{"d_model": 160, "extras": ["capped logits"], "init": "normal", "init_std_down": 0.0772, "warmup_steps": 0, "batch_tokens": 32768}
Each number is 500 + 25 x the weight over its row's rms, rounded and kept within 0 to 999. Layers, rows and columns count from 0. Numbers have three digits each. The size before them is the row's rms in percent of the matrix's.

# layer 6 MLP up, 448x160, rms 0.0739, rows 411-447, columns 64-95
093:469522546485514482494499497497488492497497489498487484502502486519492545534466496512494508520493
098:506515495484470482492508484491478532511510460512500506488497446483524531530489509512501529525444
099:489477471488484518495492498485500520505505509513501490467546536519475466530483526502520535532482
119:495443515482498525487465450503488477463527493474514485480510497442484526474471503452481477466471
096:530504491468453556484509441469518497474512511481520488515490485491500486499525500479493548513493
101:511453485531471504559508508499494546528521502551495470516511504468485519515457541553459521490540
100:553526528470479514541493531502551519502522432498507507465512555475490517498488529468505501507520
101:521500527505486504441511521483490511522499475459471532474497507456549494481504495552501525477547
099:508478505498496476537452508496477477456515471518521522503487487530520521527469501512567495488508
088:490502539482515531477466480481508495486509473462525545515497498474497516485540505458562519477487
106:494522476514501478485491501530464474498528502461466476493486499474501455473460513505446491506480
087:511450523514478461526472479467520494517515466498521454477501521516519502444486477516494500507487
100:521488528486479493529500483503489554489490524460517516484517499501489519530474487499482539523464
099:488480482550528495519469460558475506500475539500489510512501507555483541546513529543502537529496
101:492491523468496470486493520477457525534516456521489541504511517455496502502495515478548413458480
097:491503482454490505494493498538496461502499502481520505490513471488469543496527450529499485476508
111:512493496467537515511527506478487534532473472503486539511500536504472498506498518503508513518500
103:486490502513492493476488491485505485501511486481462489488523517437498541487463492502505533460510
099:483508561489470501475515536503491462551466453512478516462505497474508485497534520530460495544466
102:486500529489521469492483468473537488491502519489462534521486482529533481518449548486517486482443
093:528515487457444524525544476523514477501488541527503502473519479465500502499479543525538490440506
096:472490524442503497472467542533499538498481518487524498480525479508489479557533460547512507502478
112:498505501483539545469493486533481496519489534507487491461496529521500487513482486497476477534477
095:492525496515458508502504557489514467482528473517471493456475513521520521511520484511511459496513
116:495494501471487523464508477509509515511465532472503484449564504500519524496494477518507521504488
107:492486501485509471480489507502557527540509525502527494510483529511553512499507518503470503506475
098:479507480458473508520476462475504458537473530500543523479460444522517484491476529505501536496486
099:512478480502501499491475477552505457526479499472516487535506518512527470534480499540501490514544
106:534496511528476528506539505464527494500484498501477499525522467477495516496526492484516501543496
110:484519523497530555516476498520507487475535470477503525503506499450490506502512509516529501534509
101:481547486500555586484503515502488473475490490489494499497504509489473500463487479505516530458514
114:451486502467485522507547542519498501507521464511453482511520535485465493519489449499493502485489
108:510474492503454455540491545513488520505460485530503506486500499510524469443506524468542475493543
086:481513490434527481515486488500517530465526497527495495543513500495519533528498463514488525481533
108:494492489531475486493470472517474479508521453504557508465487537509495552492495460512468535504497
106:481540525479477507496485475496503517512458458476487525470528488520500488519509482449495522486472
100:497509515495477496508537492486511519505503536461468528530472529545500519489468505467508485513490